{"norm": "layernorm", "bias": "all", "init": "normal", "beta1": 0.95, "weight_decay": 0.032, "grad_clip": 2.0, "warmup_steps": 200, "schedule": "wsd", "train_tokens": 132400000}
Each number is 128 + 24 x the weight over its row's rms, rounded and kept within 0 to 255. Layers, rows and columns count from 0. Numbers have three digits each. The size before them is the row's rms in percent of the matrix's.

# layer 4 MLP up, 512x64, rms 0.289, rows 0-213, columns 0-63
078:094172152165091115151139164137160110157095161112118091105134115145137153079127145104144130089120166129118134188123137154141115126138121135158094133152140157144148127138133160132105164151153145
083:176100152104117129118087162147137127107118111142087112138159147128132092122124149123095143171080123107112144102112133154122127108151130191132163116112139099168132110080129132129121129116140074
094:134119102114154120148102141147123171150117113151122124129116096115159131101175124113151103136125116100158120089118107155101168119130151099194127180103134156136135124099090132148093087142132103
098:127113097128116139116134115136119148145159173167109132152110140142131137130116136141119151120122134110129131073134135197142145103112161122132157168115153118067121142138128109113190168103160160
096:165102090107098108146120144187156146120109110107144127161181131144143110144132115138093109123133102084118125128124142126172137183126135151109173104100153147093118106116127135168107128109138144
049:122130147114150133125121125078098139107118047158123136116145123166135136145138150104137163158138083149167104131115146138124101104098111132085093165108127149143142169157145124114098159134132129
107:109134096128133131116109110139121120159108127158138077109134107121158117147124155129081172125121151144081111137126097129113103095078142121148136156101165123175121163151103192116131135116154128
099:149130058157119147176107111148125077143136115145099109172078120112097152146137156137125090111135120130119126121103150119156133127110168124133116165135158161114141083107120136121092105137115123
104:144083143134089135064113134106108087111152121117129149135117127084094124150151162138111136162146108148105130121150160154157145096131161142135145115150126104104161111136066122124114141131082124
094:098142133088142105151149138108139082104127170163144133100135112113140107107149160142128155086136148158134090113148102144129113128112106101066119132146144123123129125161067152168124145117146095
126:122138106134140151128151117159098148125102125136103131125120109152108130119097112102112151105167184123144126100114146119132124104153061150084139133146081080148134151138084117144097152108166145
089:137140083115117155101148138127154096162126089164155087110113108119139153122118137116160169098106121140105154119122155105114126109136085104104167112109123153121135109086105119089081104148098111
109:122161125144176182054099136129126126124153123164127131123088114110089121135141138099130100118119135119140117107128141120132160132154159085122132123133153135120185141154106124081117143090150104
083:132131115115122103125116106124140120130080148169110118088153146166103105120139126109177143137136143106149134152077141132137109101134178145147109164110149127083169143123131174091095106134099107
052:147085125119121099159131104131127109127107128091126157168131071143139138150108160122159136152103155090160121126136091163153093120158128121089120090099166142160138161134123142156119140142142088
096:140122160149151134105086102152175145109169144161139138129121149174128087105132129171126160119132103159102134104098141140125180108145108114084117149136162116115108158117123148109132141110091099
085:134144140078127094149150127145151107104142076170127135134137111104127115157114093127111174141136129158105135179071128103129135118128120131106159089131153142135129120119092141118086145151117180
083:130171114174158124152125145093112132144109128125092122102101163130149112103112140131149110091121133114133108132131135120128115149149168189134137192111122144141119140115102110129068142131085088
101:155108108082129123094125130170138087123148119125153127134154134073104129170100095151114146112124085150115101127138182124138145114131143137162183111146169130123145116095136109087115145138130127
109:138134161115112126108125109108147105080145112162115169123119116134124162106082121128154132167149118167108140121131142147152132132135138173113132098085151150126166123097084124111160170182146141
115:144118160136108089115160115169124104109121155164074063160148099112087142149125165125136125136123142149114104105145085130148144130117104156121128141137145165094105115114104130164144099102135136
104:186101088110143106116109159120091121101101147128128144130104117052192131161119165124151133132129135133099133136137128119176125112129145124140106117146161156131130107149123144144107146158165126
089:121102158146102129112106158139117135129158129159104133136104124133109113068090116115133164169131095149148140135171108106120127123157083088117199131139107125128094108105118112126137126096101149
099:090137119149152072135152148093085143183113144171150132118124136122091114111145105114171164134127118097134132131158151082099135158126139149126098175125095097127144123124130128131133116092116104
094:128160150167139081118117124119139165127114127134133129156140149156124136097101099133089112094165123136140163104129157129146183103111131145144109148089120084122087161155085123115100143090130139
111:098107163093123128136086111161109148174124148119117111135110099146125150139080121133079127127119113112168139135127168128090141141090116105140119103093103105140122085136132112061134095138126132
104:162158126102131107136154148119143130134141126155169133097138111150132129142160148146125168109115127117128139114167128122154146111095112109112135107114181094120129156132056143127109118197109173
102:130116124118125180161106162177162155136137125133114138164123125113109139102105133143081069096150117117156105064112106161146149170137113130105115101128124144108116097126098121137124150115147138
102:142146099118104114088149102147139140146112074147129133103105130081102123151129088099116107146138129124099118135131187134084096139131133176135133128110130130132123087131177122163134166130084131
093:112161118086151136160114126150124139141136156110137132085126124109143090112129155120115163091130148150107106090129077153165143171113112167074162128151138143109164136149122107130154147155136100
103:105133133103136122129112126142137099157116102122106154135100109116162101134144120132140137119060116170078145152124119107170148145102155141158110121127147149123150140178119094116098197143138108
100:122098142133136125110103161168144162140084122107105134106101059112090111125128120149099134093142145127168164120148160105129133145131135131127107174147143095116174136123140089130132106123173140
089:141112141100135106111132115153134150154108105154184131187151120110133144092141153139119112098156086122097121176095132161124163164127169112098127121154129143136131114133146123132108106068135116
102:145193100122069102093139155120140109180134103135132107085117124115154142132115105131126117128108113129146135113106146173140129101171148151154105129126142140099112142118103079107125161100158125
102:149153125116139109132148114155143087150088090151127115154127124171125114094171161130152141116076165134122089142115135111162153116160110129168142116127152089106147116097130155143153097133107166
089:123125176110126112114111155122116147161089068157146158138156146145158123121130137168143151155096118111114146118135106115164145121115103159113188095133141134156118157157094111151161117139107102
042:139106121143064149132122101107152136132122171127172136118138133119137103114156143158100121114159112096094141134109117101105182153142121112136168095141089086143091105153130099109119127138160154
070:134088122133123157101106138149129149142129140099121128160102104162142141130152100084165104126161154166143094127121118145177129150154176159143149087146134127116154167152122174115171121117122126
107:143129101165109123174101130155149093141103171148114121118125093120123128142119129106155142163064136119111111111102163119118130117112081141119165174132135109095134136110151139173101157102158135
107:123159143116159105142119123153142099126110110109143150142136094127109088162172171145148074176071097119139131110155094093127139118137116152126118124087090138118161123148147126120131158118158135
113:118061149140098100111146156138131150132157135151102103095099131121128089104148160133115098147135140122122083085111148149075093127162112140121183120115131149138126131125125137129109160146119087
111:161122083138141085142138153158109182109102105123088095114137091150123120122126145130126142108076129124139133127168124109125151136168141109151132109149098072157135147133139122107092105175134117
107:125121155095145166154122112144104128168133132086136110128169155107123115133178108120117115115091156151108182135138136086166128116119122095127121145094094106125097107128151151088113151147170144
078:132141170126127083128105156175123108143169129135128149138127121122069133141114140114074123123143127127136169143107150155117115119149130135166146122121142183127133070112102112076134146130132087
116:108103131091137103086139098126130136116121138146124115150177103184186134113110150109171150134135079085117088161130123143134122125149143141123143109093073120158134104117140145106119118132131145
084:115105124081140094107105145160155128138126116123169104122160158109120159104133111136114102155134106124076076157094121128112121168161134116126169164109089128122163165167123114125135153134116130
106:108187155099126086129112142162149149124134138158110117116108108086127098145160169080169117120139085132136092123124133102156161116177113134107121146107134167145129158104111116149122109122140113
112:096139137169127081086146120125142147132145122143125125109128120111165100145063119114153122111177126103147100143150101112119157157125134118104151129117173160086106110129132123123102090140182128
104:114161082120134124111127155128118126150099114170148141134117099111193127113137120148161143087148131132151109132104137114110139145104100149131138080077153093100151127136156115136131074125162158
103:150093146140094095126155124115124130118112113084131122147133083126135078093147111065157152120126126171104159108144117114118115101151130115104104156131086076120119149135146157137118161113104115
086:125111096099118136105170079109074146162121111096135102122161122118125140126122119110121145099099100096136147145106132131108093109103144103144166134147107132157140155180154146107099172094115116
100:148105117147118150152108117108159078164094123152126101136135166110129149093145146141144113111110147097128114100118141172124154109059123161137142123141137170101122109120093123126106130117156074
042:108120140085139121157122180115121108128152132130149103132108144125099113159153104139151105132124135122123133143121136155148164167125152125163179087131169097157095142082144198146147125128132117
098:132114111109156139141104156151159095205101142154108116125133138143143156101130134171115148173107129124097145122136165098167097114075128124164155119121127121098110133157119125119132167146110119
107:141163139109080133134099093128131143151101161160116115095159143172113145152131106122139114135112172162125150127078202140111140150087134128140117138095176138134115106110114110124140130114126123
049:135136123144106121110161081126151130099137127135112130097121090120094137106092114126147152091142114122156170123126123140128122171179079105111116083110116096090083121129119113154110125089159151
110:159126107161102091161135136112128097146142137155119141120117112122165167154114115112121137085146117118117147166102187115104175138124104107121131131159076111115129149097158188138109116124135115
118:155129162061169133117109133139149101124144141126133121125131076132109156150131114133105085172110147144130143139146131123157082107137136097106164113103155137097119122096113125131165174092147149
086:125171158124075154127086121128093138131111094115105100140117124174169122130150147115097140078118109124168169156123113102155161118152172128134122092132147138126155144139149125120126175127128111
121:135093127109072090139147129144147107152160162126128162119144129139135110166120124140112141187113101150137079130150126133141161110129157150170111148134107144151115121084088143128097165101117151
090:048123160142187112102108139114124134108132092113133139122134137107118124093091127158157128138108143106110134149148137143108106079186111136128136107144120090108116109136110141104143151168149112
099:153142114116158146121122132130163136157122127128122123131105151153141158134138143145137106101115147119090121134117155145134125113067144197116136167100112124121161078135097082109091114114152072
085:122170120119108149124165088121122096149083133128094087111132146157102109176158144121115137128119126131170116151112157082147126135157120119139142120095117161121105149144082123127095122108107184
107:169122108083135088124117115127110149112100092110156118126167116130123131161171101115149139125125100115146170147121098100100189109111133133123171157153145118151134139136098138150097098121102164
086:102159161131138086089155147085124111103095149176124116085142133118110123141144118139119095149144093148139112127102097149180119162138145090146165129113122141148141084133080121121122142120102131
100:146113116117089139123124116088138126169089145084133134150129118079145143112105198082126126123109136149093128121181148137126144128142117113145131147131127153133130115114119192139179147114129120
095:114115096127142155072133141158129104106112100138134134121155104135118091094146154116121144097155117146149141169084111126118160130123115144114157079146141155117094077164166127128166160125146112
127:098115133128104141117080124136059126131141145126178153091117118103137101168142148122132155133159156157125138138092128117180150095116132164073104146139102138131101117117140121155153154140133140
098:132123147148121170115116105137141118150108118114112102110113096178114099109150106151153124192115127144116087159120162100136156114142158151131168122107162177093132122115143114109118149109086160
121:148096161159104138109108082130093162159129155134144144110131141172132141146129093154130132089160130111100124144118136171102132076126150097118133141152184135081087115119130138114114145110118138
113:133106138145126136119112097181104128119096120130102100078122099082125165144155165130124094108085126105152104134129118115148146110114081100123140103126171126147110116141195125103135123125158123
084:167131158158095126116094160137110108137119135163115175126179108167120107147092143129100092099159113144134092101145100144113124133158132142136157125154096130150112106163168137153153131131152097
103:128124128133103116149120150118093163137101120169128160159116151139160113078119103126103105140128113086129147122143103136144162147114159147122138134111128185120117083147149103160112177109160078
117:155133130148096118138089092120142127125103080173138088113122107113127135159191145145133096161138142136144088137129112135124135151111147167153123122109168142088145120080123099091147110128127102
087:123138137113090129122147163204109104143139067118149150125156140092103093127105149107089082104164102104131159127148140118139146142130138117145094131117095102103111110137121151146116143138107112
103:097102144159147098140150090108132134116111099141105140128134136144102097121162151162162102151160098061161132119147159144082126126089105148107147130115078103143162134131147126154138149135129119
100:126157125110089114125110132160065141094118115128110125110122090112136116132107155145085104146103134142147111135171126079104102103109130121165151105174111111162115124152147135132103169153149164
107:108165088130090135161119107149123101148159134120106137149163131131129129181115116118124125089082160128143108136100100169165130109170135122099096122122116135121084155127147126113111165098157165
095:146117131170109136136090162156152110118150089136114105151164092127154119103140117131124117150177145143110086142136116120144146124128154067121143106097128128090143178107146142116116125088096090
093:083166123103140111076110145126134143126142093157151157131139113113130139109175112155139131111193140158102168165099112150122141131130116127104100129113112178134133144130105124160121127134072130
094:144093053119145171139127095158127120147110102140111091093151124162123141097154150149115164135082162104137102123127151133149127097154135143186134132139121106136116111113143139100137134148120158
115:146124109103109159117146128134127153154149133086129126111153137135152125114128178157080164132132139152137117109185135117133154106112145085108127106084135075113110123104100114170086122155101107
113:137140120140118175123110154117094107173150161135076119107132126166102127181144152141146100131129132123146177141116104111129093081142138115104145145092095142088104110109132120108087112120121145
098:104106129118084117176167145135117103138142100142145070112141128125164151089137101135130138084105133119115109111108147104131181140115142128108079122126178130161125134141119126139137177126162149
103:172113116112139092121104131109146122120111113132134123133146106115142169130115142141105123160114134124111083118158105128179099101172125112155138138150151151201137185110118120095108161159140136
121:152130159155147123143124157107123122117137119115100112169156073143101148133106103127127159121127136165136108161139130116121145066187135099125132108114082092120135166121116174099144141148148113
102:146145115126165154109100142160126099130133139116120117113098173117117156112163179135160101114142125143104170131113157107104171096135114133151154102164176143112154107126168123093122144164104132
092:156117076161114135114136117112123171098140087134120139123113061185157101116155138098141113163116116134091154159091155122098157128157130137103133102125142105137125112153150159133107127140145122
096:133118140151160120071126125186098123132101140106085148134137143166120134124075127146170121086114135122125173126143077145154156110130104165116122115141166091116124116142124149140116108107137149
089:136124142134094108125154122097100148119086115138146151136121095133137141060093160074142103101110154136158130116170089135111102133145148113123110088126120110118139130151092128111125145112189115
111:147078171151182105101104131164151123120132117144136111136137126142136173167109156122117114100126135106120145086127175111150123120160154137154137139095117087122113138085133111123151086131173122
095:171137060123095152119096119078112144124133144135162128111132145136147136101142121115129129126120125146073126130144130165132164115133159119155108156113167135152178096130121113093108173131158108
111:143109181139169154085146142138158119108135118130112149129097126133108086159112081143139096098178153184142089120126140146133108137157149118099114142132096109147125113163092122144127112114110140
100:091136126128140090135135168147097191096110116130114136119090076148111131157123145165096109095124150127123148107131136127139158083094118132111153114112100124140146167093102103135158112104149109
090:143125143086105186102103084135118114113156144167110128100130118151136118116113119128097139114115101126159130131146102111101101097059104142127136118129144131138102125114150170092130161082094123
092:158125141137120156087122121124131108151127096140127173165118150155102115117137145158100162127149097122098133133144166149133155141161132143128141154145157094093149085122095064152150154142094112
093:100122097107112145143094144145100168121111092133157149156055113105133133102142105127149112134113166158136130128108151107133144139125152138075147090150116085114150112093125130138095109153112158
098:132156124126142125098127162099127093116091123142157171124114144094144102117123150123163132166154160163091111133171164128130173085125111087113147115143092148176134104102125105117104127139119121
101:108116109147113131118109110183133131096163120113101106122125149114135109184126090160142114130160120099134146087157123189122104108121120094068130134121111134131112171132107145147092125163129140
082:107113121124122158119145137112154144134142150170120129131129157150127119077102110131159153144084121159176151124184128123093085132157105154140141140112077083103079135113126133144110131135129103
121:174126119130093153095100155126123153116102136107136185143167115114161057138139163124141133137082149148144107084125114164165134118144157112136145146145126109122115159125134165111120125117106122
096:158140072105126094117173123121100117163115106168097114134148111121131133103155141128165132130125141124100109154086105155118163163131129195113116142137107120099131119129142081134157105107158143
096:108133110155113117094109134157110110115110128153084146088121104119165082139140174147105130138143106158096143132122133128129120129128165083145118176130097110099069128167122161118160110129138153
094:114108116114140136126123121168075107130098131134100110152139167116067082101149110109167130145152176127137102123107148097131122108131123167172130140173113125132121140098120140102114134121128183
087:128123102106098109123113130115104178136119117109138127164131115143154125147169159107118180118132151091146113117136119127131142085118117194109118122096099109111122133096120078175133154119080118
087:116136150138140113135115095145132135092085112122162134101087166125127175087127152105126117142154109135134119144164147099121182141133133125116146136097126128108153172135113117128146144171159059
080:134112125088141127141107124176126127128114072139139131183079117136125146172134085131117089114116131121166115154121113149107114144125152132125146099198101138142111111136112102147083115118107121
098:153104115194091099143123158084136134117124122159090114079149108081148103154101121127130110145125121136106137108132135137130137122109154087161151150113132088131117104114170132128129099126177148
110:129082135175136103109146113153135118152139115116125117130100174127070129136116093110110146108117178149179141140110169138116153120168104159129167126098124131100090123155106116133138158103135128
097:118131125131129107185112123126108147172128140157095148154088085140095094151161148133146096113072073121118103133115148101116137116112151152151120129135091132139119117161117163128092115123099147
086:115101109095137131145124131161149155149149110146134104129130107114145113126113192072139116133120108104084118136155136169123110089128144145185126117145120099133121107161120120135145188090164133
077:106142153117101096132123121134133140181122143157170106168146151181131124110095127136142130115109103150100208138117118099096116127100114148127171131119125139152136094156159143122094143130150128
083:098138121063133139177155082128112108151116113120145117132150134157143140164112120133109081106149188140159097129125125141089117114141089150107166143124114095126141131134134134139121103130167092
085:101134138137070150132117095126171122091123062170128167112145130141112153156098148114154137138137123171098135148163118170117127135162157130121136117092134133109162122105096125092126130149118119
093:127123110103050130088116105151094126126142116159104131121144077124102169099134092115130125153104109144130120166151114129108142173157130097164123142148131160100177112149107136137114140125130138
105:162121119129106119095120107136121152116165126087121068107111118137155088116095126154118126143106126129150086123155170109152141075156171119126167108103139153127158148107147167133121145114153111
105:092114164125100158113136145145128137150095143114064116094152109125145136127147155165069171170120095118118145099133130112143113107144130106113119128137083090141109157111144115091130161142140139
092:090129130113084055115114088098128130128131108164107153119124176105130158144147115151131129099108136140145118148141133085153154149153135131119127153144115162167142192106150125148111118113119118
111:141149123115126170115107108127132136168111079122122181125164159094082136120157113117133112105111097150096110102127082094123138122122114142132120123134076148141107106124113123123106151101071095
110:159080126103117150120093142101129146138142112153125182129113113147115143134177113079095113138148186117121106117112126149117132090148096126156097117115130114119116154103093099139114152170126092
090:149177171140125142126146142134107115129119100108109114094103104137164112066165119133131130138132139103126149104172144155118135080113149118092119080134146135135130150117138112121079144180110101
099:131141092125148090104078108111082120157098131171175116123108144144093122133127177144143093143121144109118132141135134108068125125146121151140131120123130112110147143150162132169112128166078128
099:132097101091112141082126141106138158102157138111157114106155097084137073176127140133130144109143135143123104150168081146143146122117094131090141138136167128108104109132133114109125124177122161
091:156128118182148104138149121128064096101120122121104119125146109125108143107157106173118138139187110165110135122125108132085114102174152166082140120120115128139102150134143154137118091120119124
100:109147146120157130151095099078119149149138134090130139080137133114145140102131096129116147123170129105130079108143141094119099145128161094088157132148132121138125130082109144141117179155077135
088:143112148186169153120136183150107118171099134158155126125124130130106094124096088147139151098105171123094126114121156112125151143131124116093145151122132121114124173136165098105116126132177118
101:105098144130130151110103127115188128144111150130120150131127115170168125125055142116133118103157159107127123109167135179125125123152154134090139123111137134123122127123133122155085070145159159
109:097109092132113123132108142127108129125115119137093109145149078096147159148111127105098156096109163072138152130142192141134139114144169114135154149152095182135095103128147145140122108133149137
038:123145173108115137145155126125168115117139130153090152136107088077109132153104095134161095106127169094152118126134091138144106157144147116144145106108147124164103120099101165156150149115122083
131:114121113115105117084143145130105157161127145144149142138090110132128064169103122111152172060141126168088131119134148113133166111140128130131115113174111099102157119113116159114148123141144137
107:106118102143146148129148107147135088141135126153064129128062100106148098131120169111130133107128132124149100149124120172144136169170105143110159155164152154113108094131095158128139107115137139
103:151100139143112097110180129099159107125118113127130097096097153182158102143121102104172139147142166144121130097143108147144138102165147124122113125147155094115128134123089102146117166167134163
103:095151126168140125095121162129120144160099129067129104105115149084115150138173105102139117103181138087136132096124148104117146129105122165094133124179089144145125125138125112096116128132129136
108:131130119120119111104126135074074162125128132158133088138135147135107098141141113144132181140114157156165154113118103128108132123146185121081161146086110118123143101096101142132178138118120111
096:107137149192124109118133112123138152134146106096115126088156124089119116135144139112158101101137158133126100109125131146102106120152173146135151159112158103122139063114136111129055118153122112
103:136137132117162122146127151099080113138124119130112127150108124054117114145135139134138152099090122114157121116143159098084130088155163138120182122105114134119149124140122187117120099177145117
089:075145107110147154129130134170125129148115087165109114160112126126118075104166163112176118123119133107112113143075165126155113131104107149137150125130123137154141115102074148153105108111119110
103:120179086143088125142090134165102131106126172185120127122100125146148094138127117130118134173126133153158138096126096133140180134113104140129131131128108113107122133055127131153093131122132134
087:117130122157165122121110155128109094127112104171154138113128143126111159137188148160116113161110177092111144110132140124134146107098124160126112091094096148162150139142069145168127150116133139
102:135131125116126184130120128119138203160135121123103122108158122102168142136134139134159127146129097134134102144144164135128103102128128098133113118078070119166080098161090144124135135132153118
100:122174107105106116103158107125106129137108117117109133178149101152126115135116133094127144091126146128152162096141140117106121153107171154123143113082109162138160087110104134137170142110191147
101:156115134151144160188125118134171120128146132132091120169101085104122138139097183122122104138134137157137139133163146142101128152112091138076163110104190121134103127122124140130133114144145145
097:154158136112123084100170133124159137160139123127138116137161128125126125086138173116110085084117182106113101149104151132138117171099150124149148115148148142076142112139154129119116154096094126
097:083117164140116093095110109135139099141109144099129145121127108130185149121071112126115128128093155139165144140120130136112124132147103129138130141151129113132130131146157147088079191149159082
094:119141094112102111133131132145155150173106130092107139144156101089154134116159137100144157124105141127175133132141105110111100142095131113130156146158109181093106158166130155125106154146155079
096:139145119145056125146101122109129132109145134161092108120125107195131139111115156120158097123112143119105093160117162113119110156073147129122131143130142128094155158129083141164152152133146120
097:116142155115178134180119108115117088171116117179112120141110123113138130132122159110115093147131151154119147141128092100126137166104102172155154105104088139142121117139091132101083108113107152
114:156125126104125115105123110110137109125101144165122120101189111105101152126148138089119134142078099051122106094108134143130145145099152114134170186125134109097131137138151133120143126128116159
108:192119117104112107159146173069145117113086110147124160112162104116161094114162104134100154147138102118126139101146131121105143126110159108120117157091109098135119151087127141140130123134098107
091:144097156094182131181133125115135107141084148157103117087109132106113117115144145120121137101099140120165134119145143103130151130110115150141128150153099095083105162106109088137113123113172089
086:175106116110102121122112137131126128151138126129156087094148124130112119147096133168133076114148100180135128148115105115141134154160110172119152116100177152165152119159115123117112120170156167
095:117134119103138098078115141110140140104116140152133113103161090162132154107163143149103152130129132126122165183148150098082143148129113137125112154064176132113124095139126123136141157120085136
114:107143084094114086148098147149078178114089122129094111110139154126107126105133098135135163120095122136116138123142090119146124127118153149125151115156105131159158144143090141140152174129149076
107:127160123096141106136141171155185107141142131114072123118121086105138120060095158106092149138141128116145147137135152120126125091131141096107109140114123092112125130101126156123094140088104117
106:150112124104085148128139151111086100090139165111085108102142104176142131116121124161079133141135154127118121127154162122119139064115128126128105143133104088143163128128163140129101157157103108
116:136081119093136118122145146147148136111163151107076095076115102123132171130087167141102103113145141170128129135135141141115110128155114118144151124144132156152136165124096098146137182138165111
126:110136092118083117138162095176124163143133095117130153141152127118147148166145122133157177118096131165121108104136099136130147140171115173119138129090136137111115132117115098101117098182159142
078:176124182133151110110122139122138118132148175135109122135093175130116144106145167113116167134166111154123126117134119113126106092109138106121175107136084105104121088105110137122130123131059131
105:097146144156112118121137124103087122152157121124100113105112150105107091109123148160122129094125138119189132145154139079141164096129161092117107189128147127110092156123125151102125090145144138
094:155128160134111076133092158116091107131121096135124174146128117144144138108092098103147142123083116096107146139111136128154143106083142129129177127105124090088120136102140081140156129148133094
099:111113111127078151143146114120113135187124091097114111156165094171126137137131184087128125101109134142123123126093107142145193121156113133151138101119148126133114122134110073113117132153132139
118:113145092112118119170120152153110131163112115152142170128116152081089123131173117165098120122144104124189112144132100102125169162143125129117151139147112166095118070135115125127118110120122122
117:097107143127128162175102083111129144172088154136102110120115127131133114111136126142105160140102211168123141109125166145108114123123092134148118109128139112154137093115133117104118166122163136
097:124119136129120149110140100117124133152113143094167167118146089137129189107177141109126101109122120136132093148122069169110132108129093112107116136097161117121109148118152123158142186146139104
104:133105137130126164125119090168121101188096097113069132143127133156133121172141117139170104134124110097087121136091119108096141157133142171111132128130126156093159154117143110099117113131158125
104:144169090147090137120124130171149120170094121148137108106137096099080134082102150135102138127113119143121127144138123112167150141144133116098133198133137123102116165096154137122124096111140163
087:145086127128154125135132102107125146116115130143146138115135136163153120161103121127141089140167130114104150111154145152115137094117129034126127144082116089128098079096113166111131126119109130
109:157112126115102138166152137145184126132126127154084122128113109123151127089099169097163128120138124139140105106082142158160175148120149139130136099169129156128154140091117097119089126083123133
089:126106176120107142082150098186157124085119115110149141131129139132167114115193090134142131110150131135132114099167166148161147153138121130117125139142152146110120127169124152133134111131075137
106:105151111146094112107129125130087163151142157098108133118081125153134094176142156137124103132163159157186126130170132148107102121141129120165122118114116145125141157146091128114137137167179123
096:175111099120105125115099106153116126154098101097172142119111134119182168115121132109141152155146122137161163162147114110143131151124169160104143146167102134118123074111129123171129139094130119
107:128113090095128084110191127166142159149118138085116132117136154082139132086136112125153117078128150158144115097094136155117140143132117134123134138113089130115115157150117152185112141110110141
091:150103140101073099119104166120096126095166125110119109143169135149127082171141151119103125122132183139107114135139164069138149121163130125136142153110133149128146160115145117094143105111112120
089:150121140130170122114144162132092078119155120125113115114112124111113119144141100135136127120164147121166096111116154139111101113166159132146118149155049114136133172131104127151123134191100137
099:171116136136139152106102095129137141094115104183126114181139161142158167095129114113171107114122119128093100110138149141110143174116164126117164150132132073130153112137168123116139121113116112
118:143109139153118138122066123112128127145113161124108125116095167145151112168117142149174089112114129122167112089084139136134080122093135122148123119133121099111102150111124098081108134183126141
101:138160135123156132149092099143121117146117094132133121153139129115129139138152145167099108101118128159101129119158123083164129166174141104106104159123093074112113116087138099080113125120081119
116:153082134184149056141178134106139150169137152112091117107118155137129131150136113143165145134146131156097138086125128106103128109114105161127108128129125101162102156099108137140124159126141130
094:173080090142107132093101154126143144159136110140148119120091145133136098123185061138127094129166133125141128128125096164133089109102134125127147142130119132171150117112137125155107148103167129
091:095131112086110122100115136147126115126128098135122093165175152114112109124158116132127119123111140134126139093074156097139125098107071151142176134062106103124144157161123121105146145115144135
116:089118102161127128137109163109102099160122147123058122119104128138127129158083139147092119131160163167156119158140115136149137111159170139125130086116099153151121121162117123111093143104120100
085:126070164113153151126122138132116122126145091101116147093092116143141086141145142115118152126124139124158168114127077085169142092109153101105143077149118153126133158144098142117129150163150125
093:140106151124149105161119078155130098126140169105112141104120154157089125115114127111168128158082112121140135112178175128141132145156098143119139130157095142141111109152109164075149147117103141
112:136147124118131131149063070119141150118107116112133149125158149148124133163159118129097107111135144146094093086110148129112127105105122074124154141134115122171087120096098145167137157126094119
106:158135152133115116131165138157139129152115108141129107112125127140090080146108151167129095102182129142117101137109144110143089150128095137101145096118113109064137104156148077132155147143133165
108:126081154147093116134155160144113166147169138122071122109099098167125107121170153135122141117145135108167102120153137117093129143151145111125090127164115123156149145120151075142124159132102125
096:112104139140165099156114178131135138109158163135126137114119119121118107131101136116102129082154118116113146110079158128146143110151129188064144161112118111121066120106153115135147125104134140
098:158086113111136152105118119130121145129134129131180114106115148127138083136149140150121139124087112100119112119171105126145131110104184129092144100112130172088124120144098161143099187131111092
085:099117123130151126139148142111095118107149130136137147093094119123131105127111159111163096120089166132123120137175120135159094140163115146090106126156150121182128124166131133122148163165192104
105:143068082096147125094130149147156155115115145112161132110141123107098132101129112107134087151152127146095116112136128139103140126127101097177142172134145098094130107121100102101098179131112115
102:102159147100109142140103071150129099121147109146123169136132142123120098095115139121099161131142167132134103156126161103150170147114114163120132129135075163111155092103139118085149129092123155
116:117167145151145087146162172117174137132090114134115084148142144125154107137169122108150161137136190138119115125117140059125165144144105132126125130120118100119155125099102142147111122111152147
093:150142104135099130127135103135122083128095094104133139178106124124147174090124143130154093109110130084119135115143165134137131152116109136088085147121136112119163124150106145089143177080114152
099:135184120129136150136135138135141101176122119118147089127158141151157128144101201155122159118140109139116138152156149072130168116134161164128141143082107160127132127096110115126094129141118127
106:149128164142092143151125120162121087157109139078134134105115152083157119147127137110119116112113113154113081092101174137161143132164100129112126149106106102114077125099104162108148121150124108
132:058123136122172134090111128169120113148156144144112120140116141126112127145096107160079135107127174088149131126129174138143118076128136124122135169117134109114107089163110136124084136119124120
101:127131179090150122126150105205145143101140124153065170133134132132119137121132194107137148123119120148129120147111155116117121150162126121129145151150095126160152118122103129135137154126153085
103:132132149182109150099098119130099157154117172117121081114119127128166119100089172138124136136120148111122153121142173135105167149117139126134124150110096096050129115112141133132102106122105116
086:149116107064108108149128104170141109123091086129120106138077099101137140125110169123115162092122108169148121147121144100128129120124145175137101123113135159153137107168103112160141143148113153
088:108145164124145112137102175166142151102119110120148101156091115096115105144154142108140115145142138150175129114110143130138132163159181155101138117145143128147157133170061153132120140150099125
082:184151117109111108119149131151136107166068153106122144157099132133129123142093108145130130144110126125133083164179140164161120126099143110127131133130120145116144104087091090134088126109149095
115:116103149117134141128107131148089136141081125150056134121165135112104169101153118112160136145125143077148138132080140080104117125145125113112124110166117090113133149094151170138119129118146121
085:139098088158164125163139130104115163116126145155160122098147154114143136114112108135154127101148126080136088097164132136123110112105160107119122115176128127144106120171128133124111143086197116
111:108103130145145064112121126150124161148090124138110182141115079134113091101125114140150109154159099119129140073155114103114116136129092119104138152114083144121116122148165121170140105125127106
115:150142083137107124158106146156143103139107162106097140089147085113123168124160129097116144117100133123098071120091176128136131148138135118121126150101114114087112129118129142195150128124117148
101:164108108120120106146131146180117087112177167137165096102155140152130122124151160150087145100140117112140146132102178125154163134124133135167154129158147155100121152114132116102110099113126159
093:131154122101134101139054105152162090107132119141133150122123122140113146118129167125109144168086121136118146135132082138130146107100131156130133112131130102125135156141131124125129168158064191
095:125070146116145094152150150185099116144123152096093090090134078149140158110138113103129124102162142115138096109112109134108102126137128135139118094123146127135102156131146110183141148134128165
090:135081117108112103109123127106130140119111108173151177072128137121160135087119162128147135142098149084112069140140102157153124132131132153135098122168083143132125110132122122144156161155127108
103:172142135162141108104122114137131096166132145114126103191126148152110137125166160138176141066108112117094140082127132100124155115120101114100127158120129135081136156120123113166117107131120134
098:180104152093132108082104101108111129166121133134131142168139118172162117102153088145108134156144116127102129130133109145140166120121143117142104147144116168151082102095122100142136126157170157
090:113134068146094150133143119112160145094089166096112140104153125159100127145118117107130116125154113115151087092174141143090178148109131146127124100149119133109134076122108153136121144158146141
102:155131156120123144108143144151140169138075139130080152102093134104156115122090178149113110121129119142170150077091152137146090114112142134126158125113141091155134162133114134148086142140139147
122:167116130103106096131100149111103126117109128102172112166127121120123092098095105106164086105128125148172158173153094104114143161121118132121159111103150141080148132138163134132134160115103137